Part of a small language model's weights.
Architecture: rotary positions, tied embeddings, capped logits.
Training: a variant of SOAP for these matrices, 1301M tokens, 4963 steps.
Each number is 500 + 40 x the weight over its row's rms, rounded and kept within 0 to 999. Layers, rows and columns count from 0. Numbers have three digits each. The size before them is the row's rms in percent of the matrix's.

# up: layer 12 MLP up, 1152x384, rms 0.102, rows 545-584, columns 144-191
# down: layer 12 MLP down (transposed), 1152x384, rms 0.098, rows 545-584, columns 144-191
# gate: layer 12 MLP gate, 1152x384, rms 0.0935, rows 546-585, columns 144-191
up545 104:523503527541557530445466501436530552449445568426439474473509544466501507534554514528483526557521469488495425526614515550529431506468515516504464
down545 103:466502470552490445485539464517562476471528449511499511488437501491498562515500414453561511484490476541463541442554449474443483496406540490511492
gate546 100:440456399491519460571514509463456469504477499475490478540569477453493574517455524483500453497455503481385561536548519551437530527520470495459509
up546 104:544505494490533536488477476458508489541510535508506449445462453511527474472469431506490481476535531446505442448556493457549569486485470489527404
down546 100:430517482504536587482530507469564491500484490499496453438552515529548549523553536522582475482527478589537491439446529486464455489534459516517457
gate547 100:550557491410503523566536530526480472513485505513496487495538483480444444437420495443492511478567518576491489499463487535479524514477483539469498
up547 097:512497490451499494449527471443550508464499450505523519506487525582487488457522483582508492493459507492455509471501484516420451455496469450563440
down547 101:522574545541505455480460472433494525546545496496573512498504500513539557506482468483561501543551499513486506446504508505497498512466492556558532
gate548 105:480523471461416541433523472561480418458507428470514454530493553484477494480517531550522535533488553503470529552537524529527518496530487508494441
up548 097:504517542508525444522479494586480542399462511482514489478557529519565488353535462445456450451606506536502476487497500502447509517541521537493561
down548 098:493452543483508417580505402531471415463501475582489511526498497480517471505476473528481540537491529533478477535515489479455481537518510505461511
gate549 101:543515532516410441504481460489448476511553462495453488493516491403484494482535465574521464473488468500510508474531493496463463408528506495439471
up549 099:555583550550507533481509544495481520504499571512437477576445483600536617506452512451486493462536458460538503523510513447518516488490531493524433
down549 098:535482552488496454502500473461488481541570567499408461571522534479460455475558525547482447496494499533567538536459493536511453456601513569549462
gate550 097:507429479440469522503498481560442531485473502548472490539480518593517514486428481536602501472486494447455441474536378522476560527420506490502493
up550 095:468513550548512467466541497454529505540459450527502399543559516478529491554513502456463526479485524541524459564516459481560525516502470514534513
down550 097:484490508457458491502472505434526546472454503509467462448479482570503507499470520513562496524473421535456488486579554451509490525469510495551483
gate551 099:451466514473468406424521554486486463516465517516523472492491556438502486460480517527484471507568496524496547431547529463507517497547521523488472
up551 102:492497520507528498513447489509445558538467571497452498479463524481463487487506482548480484497505517488552460469537507439500580548473504600467491
down551 104:490498469483548524550501450516540535481514567493539503533433522489482540495430553402509501455473446434507518403537416511495477527486541526490483
gate552 101:548535466462535559491467385543438551584473478482510533437533494433509454427489418496487483396522537534542522498479501486506582498483468488479482
up552 104:576533531573460515484486462416495478473496445525515533489484399510498495528593516578489529429454449509535476528549454464541535468531558580531564
down552 105:560568524489472510446499428514516523444493521418505520480503468435471503521483523493521425455511410565498534510489453433479509543473478437543487
gate553 096:578550486482516540456500462512486511481405453475565473522515533611511580552442510557518502453537517538504468562491469490539411509437490462490540
up553 096:499504520538527483504490568515434509498532512457498507524574480457463445465532458495519495563493479535504479543527455486476521506502432493536389
down553 104:445458489505543520471482488518525508479544496463483453503453483520504515603536560520502488538516514509467494503457413500442481496489515532468511
gate554 102:462410395482417487510476573506460510504476502481585567500508445502451460505460454528437602493489464587437479522624565531504531437491485484493452
up554 097:485547568541500487493578496484551451499535471457459456514511533488518524557578452557527503442541445530550478500452477476419530436431538505473474
down554 103:491488478489409517489495546492502504537455454504474542588478577461535567478509420565463477521562495460477502551526577479514463526547507491520466
gate555 100:583480552553499503486433416545492557495470482482455506470445529487486440507538533502442490514506558483528521502460513506527453506455483504493511
up555 099:492492483442534555575466479559516467479475517520547469543480556456564456524570518549448450566503555591379478437502464513482532560534479585550465
down555 101:539483527460431519507498452501529472501457467469502537546574513500540487481516469601486446479442403556530467495511471506511459479478555458480514
gate556 103:415537540523619509523512470498557481494525549490506527499504391511494489483480539495491484561523525551503496486477474456445473492536493574483539
up556 101:524564567481521394524488470540498517462491496509517424494479473529474457519463573497445537500541515534531557526448561399493472500483478550522439
down556 101:415494482476483482511545514548524427473495490568482505498504524486453509564512511543482516518531528525526535497513506491484476489481496500531494
gate557 102:575428553492534574458505504517529521436461503473441441498534477486481543462492488461524497569575482483464463506474441431515466553480576507499455
up557 102:478456449522439544489452493475554519531488551446509457504496491496414541509507560475539485471499497560502536528512501526512461509511492535479544
down557 098:461443527430558488502547475432441520490472461485481443538527531457522494448465525576530452539557478489513481412476522535459537494448531500504499
gate558 102:434517548529539520422514510521488438517452533521437493471416537505491509463452509574514504476564482459512465518558501571416457411478473538519599
up558 099:456495424533525451485579523479479545547528507450447518498489523444506486489529412464420566491609448496480466509572499497503421452525507488488490
down558 097:458507510489458444470475588594525557589521551463520552485508477532555488537486523509468509497423532514550457508469522461526492520489466516462429
gate559 097:538618527524499442543537535465476537493494519550487502515491438549526374510463480578473480520475526527520433476513511484472533502456464497425487
up559 099:545538541538526566509540504496519545429466464520495479483514478496483561501538516486539453533457443563541583518458564488500496407464452414539491
down559 100:486507533500546488503497478429532447506488540508487480397477498465533556565470465481480499508511478521520494431506530551488426536491534532495503
gate560 097:521489506520519495440577440443457505460551501519515500565478487509439542437508529514456530504470506525530448468428522467481482432452492511533531
up560 102:536455446569503445512453515550455517556520453513443499459502496494454549473543496377531468497529477539538476494424513456478455513500469437559541
down560 096:520546528464565451439499444422502475537522558500499424473446480518496468513500554494498605470510442518590442479537431555517466584466486556459465
gate561 098:484463468507507497528517526521536483489521500506551482499483502523498535453579477461395576539514440451533459472488480442544431538536574527520520
up561 093:533540491512521410439519460507506498503548494494570353445416460524524479506590579493486540442504417569598447545530386577501475499446516475568478
down561 105:505516513510486520490496493553544496428569519520577485483449485539448481498500554451476500493516477447493584480498554517529402438513466507552504
gate562 100:549581504476450458477524521454443496547501562549523435504471506520471507455492538488457538392508496522510434519452550547528497452476540515568547
up562 098:519469472467469496500436482439484505569411516483550534507450539509432529498545542510491523456498486499490461538525470497497448493573443606506515
down562 100:515494547477481434508492481433562465527503476542512493471513492502505523520496421391475559459510544491435444462446558584540549480539502445463471
gate563 102:461496563443475535507494528461538439431459434517460453533553573491470534423550489525473513502510506462517509484518517556482475531536532457473514
up563 097:503447492572466498563511504560514487542507484502491504467435523469455489465519440512484474488541523552493517481541516432471503453503511515509437
down563 100:465447540495468513454537515475522495489488531480387490490442488445461536467501519467480471398525492550510600517486568417492465514460446539552490
gate564 095:536507502548454553578454541524510469489513463508530519517528507455489492538507452596437521498537530524494472476480473602521501404437513473475579
up564 099:494471467515543478539493483560508511495468491423484478492459470540492528513445444527460522491564499435481499552479433491486564458455487494519537
down564 090:501496441468485494533507532496404505557499515485522525554469527551507594525519521508473464455506401551519425499525521516455472432502505460530567
gate565 109:489521436518529540467506503457538498529460433529519551533473484481490537497529434537469527448514499587491505532485530491505549533556468473504530
up565 102:430504527509485531511476463568486506507441493555559566506525474484459491534514517505491469486514544510458517488485408502527530523580465492454509
down565 105:447463493492637619476552455468448545548452469532486530496509465486478499452496430477553456551467503497567508480563526510516477477540537480454565
gate566 100:509524518493521462447530532439495507494460444475521498458494470505547493524516451522578543540479530501437458409503500516460519481474520438518512
up566 101:496519499515523542440472488510504472473481491490511518545552570456457504500485449494484489517514521469569535473485443485452449471527540557534452
down566 104:542555472495488448486449511532467522478562523477436539584580506518482415561502459501503547452558512473471491432408447547520414519486554447470529
gate567 094:490515501493552488457463488536502478485458553507438447428575450551570522483485520469512527421473452441537459469536560503535461479537497530478507
up567 093:530517572519466557428507480510526445512465467549503470439475567532480505548591500521605468500492504614475457530511490525527498488473567448481572
down567 094:557532493477486476511583498527458508465560580429551483587522472482480546511504480463468528484485520506509433543512557563421489465493503527574524
gate568 099:464517463490474422481538527460516510522555451466497515520426509471445536522438480495489497472495505550494473517446501531486497465459528445483452
up568 099:444467458503617534447548488561566539442507501511480504524531511472543469521556432519531465542528510508536482444492468463497473475432466511570506
down568 097:546467465523441461474485507444492499483540538525541444511442502590487453466477559509483550479494518487593545501486413531528446477598464482532494
gate569 098:477436515498530594548599454511556437519482525558503517479506549545540459524490516504471546494471490476486496473498466512493543513458501532446521
up569 100:501497535537529509521469538552476450497403467495562539535469525449529508513541544474509482519494502573484475447535516564534443497556505524516512
down569 103:489460519502441492524518460531521505494480558474465516553518465451412505477560551519466481459519536495497483451484596449500473557499504464487468
gate570 100:519544472551478514503538425500484547506475527436506585544490544499544532454524549604509475542447527525498518444493477487462478457536458489491498
up570 099:478494498452409528507455481487471471494484491501517505463510462532565467460593482493563526614480528516490444552554412511468545452493487519426532
down570 100:481536493525424511523503495434630547406549470517493512529500458484512445552580503494533486478529483532431520483552543494463449509516478471506490
gate571 101:534431453507490402538538482525495506533540541531434470541521580486487507579563499468489504491461497496477446540483489505483485447460477513485522
up571 100:471517501471444583453518489497533497472431547509499568502571495499443581467509538489495501498569511508495483537508525470473481529544567506493490
down571 101:513473551470570451510531445488517528425467421507472561516526446486486548414542569517524532520427576496495546497519457485457507570464482513530507
gate572 102:544488512531459531504487489492476463501529514516498485498418572510426605538489519468471505438519475554497528481564488469466475523460469495523521
up572 100:472435444534563480508490482466492489499440495541516432419485542525570449468489659479491523533453520499493463508482456595451487543525541449486479
down572 105:471453401443397539470546576485430490537474501486579570465487528501475516498498531491456502400483493473457454495581474500473439510476478517505530
gate573 096:453496439539507511516590467420546539482518475518500491509534527401504521487403499486413489530479479518513440512541483502410498566575501558542530
up573 101:543508443437450545488566516505532485586519533473486571479573443526515529528466521539528492479503528455479519539431475464500380521509521464472455
down573 098:486518475525543450551492514498497474525569536479438511436442420522545588453487521473501487503423492455501513435558509540502470463424465522440540
gate574 103:525541409478564542469509464491453506464502426470478519466540566552559392528547448487553514462456441565456530506521445468523601472496524492550480
up574 102:476477475575475504538535509548545541559462444461505583495449451491514437426474442508432536528465497499524526539493538510466599438494487526517407
down574 104:505506480548479499566462494540526485513468528525511571526538558476496529466540462471509509544546466490558521445471491445509493544487542461609488
gate575 099:385477470514538415493431521499514485480524569557437523482501470585528545424446468545528603570485531486473553579560477572536470472472479512535550
up575 100:566466494592408490501500482503547509549456510494438540520467489500527491452485528472511488461505615505499458501546523480537486500501524517528470
down575 102:506468533477487513530492503496460538442472491441474482463534522421518521543492482518444464487481565623461540485431515482456427549550519539550422
gate576 096:549475427579567534491471506430455559499513506505541528455503544467461523554512512567554520538534550543471486481429521513458527573469491475523469
up576 093:437472487494558451563471529517508521518526537508627528497448550528526514602562489491540498559520532537464457458494479484538508555435493476529518
down576 100:475470552531407538540464521523419491564489552487491438488451543471513483446516528536545543505448421459554473480508479528553482484531526473562551
gate577 098:477484514469509528466517497447492498449463510421514443487489516402548470532472445534522534431439508471541439553466530460477543504515463497528456
up577 104:449470493540542388498511489538472490500454501495505537590478484498534499473479533556499523462485500535469484537536502479526573456491504483530450
down577 106:466508549573477513591465432494566423448464520544555494533507487454473518508524475533451535559509436550532552588503560580498523564533567479531480
gate578 097:538558494577517488444514486464503480450485524413560507476512516499520462446418514483402525409519452523491469451504517534515525475546549514436501
up578 096:439580540483480565506514547525519445510491522505577455502510526416432532470559516444573505464540513418548417527489502480512511455524561501476517
down578 098:517547484552514472479476524517546562528480455474483514488384421545583468521449375476487461519436534456510476488478481528456538527527444498469425
gate579 087:507568452577441528480583539491469447500456544482454450501569536524422529487457472464534445487463522579451549469521430543562458465570496504494490
up579 103:513452541477417477519516466488450513502522487477504462461491511415496491457432493484554478495530439497478509500533478521498496527533534604522456
down579 109:575489544484452522483474515460488485451455469438459491546488417470526480421530517529601496535503489490475416495557568512505538488502488506488480
gate580 103:523551430548534491574558436627546509566490522532572477470490433444484483436524527516468456456407560530449473519450414479515513562494604579491472
up580 103:494514525479550510505421516462494512509458496476533467483541535467498439488484496556499463444488479528481485514545504513476452551509514507574518
down580 101:519478433532466493508502499508487536538531472500557467530387530501505582553530498513423521470465482518478425496482490411550525504487479500488503
gate581 102:471487544531490545498439494540520500478458506500518470565505492560525490565498571422566480415482436556496481475543551464581485478421523519519525
up581 101:490457490497430528515449555531363484561473449483515494503472508501511479459470512483535540505455506524470522545486507560443472565454570415474493
down581 101:468434471505521585426507516513415442449496520501552502495465558486551529499598491466474488534479463444458427519477431521578515479531491468544550
gate582 102:536462480558514475497519485473485482466469545523489503507503498488516422537539511454523483492533431518490462534449462491494530495454479520521445
up582 099:494499457499509503540538502564481499553502509500490481479525539460498616556549484492583524494531427560537500455525422519515480539548439477531479
down582 098:485506498521492523528507408489421403464560461547466440475504504448475446506595529464470439496473505487527408515537513469518423516472532543449535
gate583 101:483535476490452579392528493560530533449522435538479419584522490524519546635493546488494514459483458465553499427543531543444509458510515526493531
up583 105:501460385512541529556485552530510547502552424529484490540518497512540556435584445492497448432473515517506488553544456524360529470488524490503559
down583 105:447541519493485491430522526499521599457440522537528508452443489468520526464556447465502536484560468518550575497476483524522538472521467487425495
gate584 096:463439485507596546480549501487439500489436521501530662500505583510570393573413536466470535496498572527445428542506498571514499528511388558549506
up584 101:447493500487493429538537484541536519467523534565545532499527482488530515490481487584511467432432517559511496533564508523560535485570457535477482
down584 098:501507546504456526480513543500472454471481496493536506498438559496521561530501511576576492516558512573459562494456519439511547560536384484511591
gate585 098:502539462534484583494449563472498577459461469499572426493508470560447539477525486563508509428475480463527491451490551500479490505513470521461460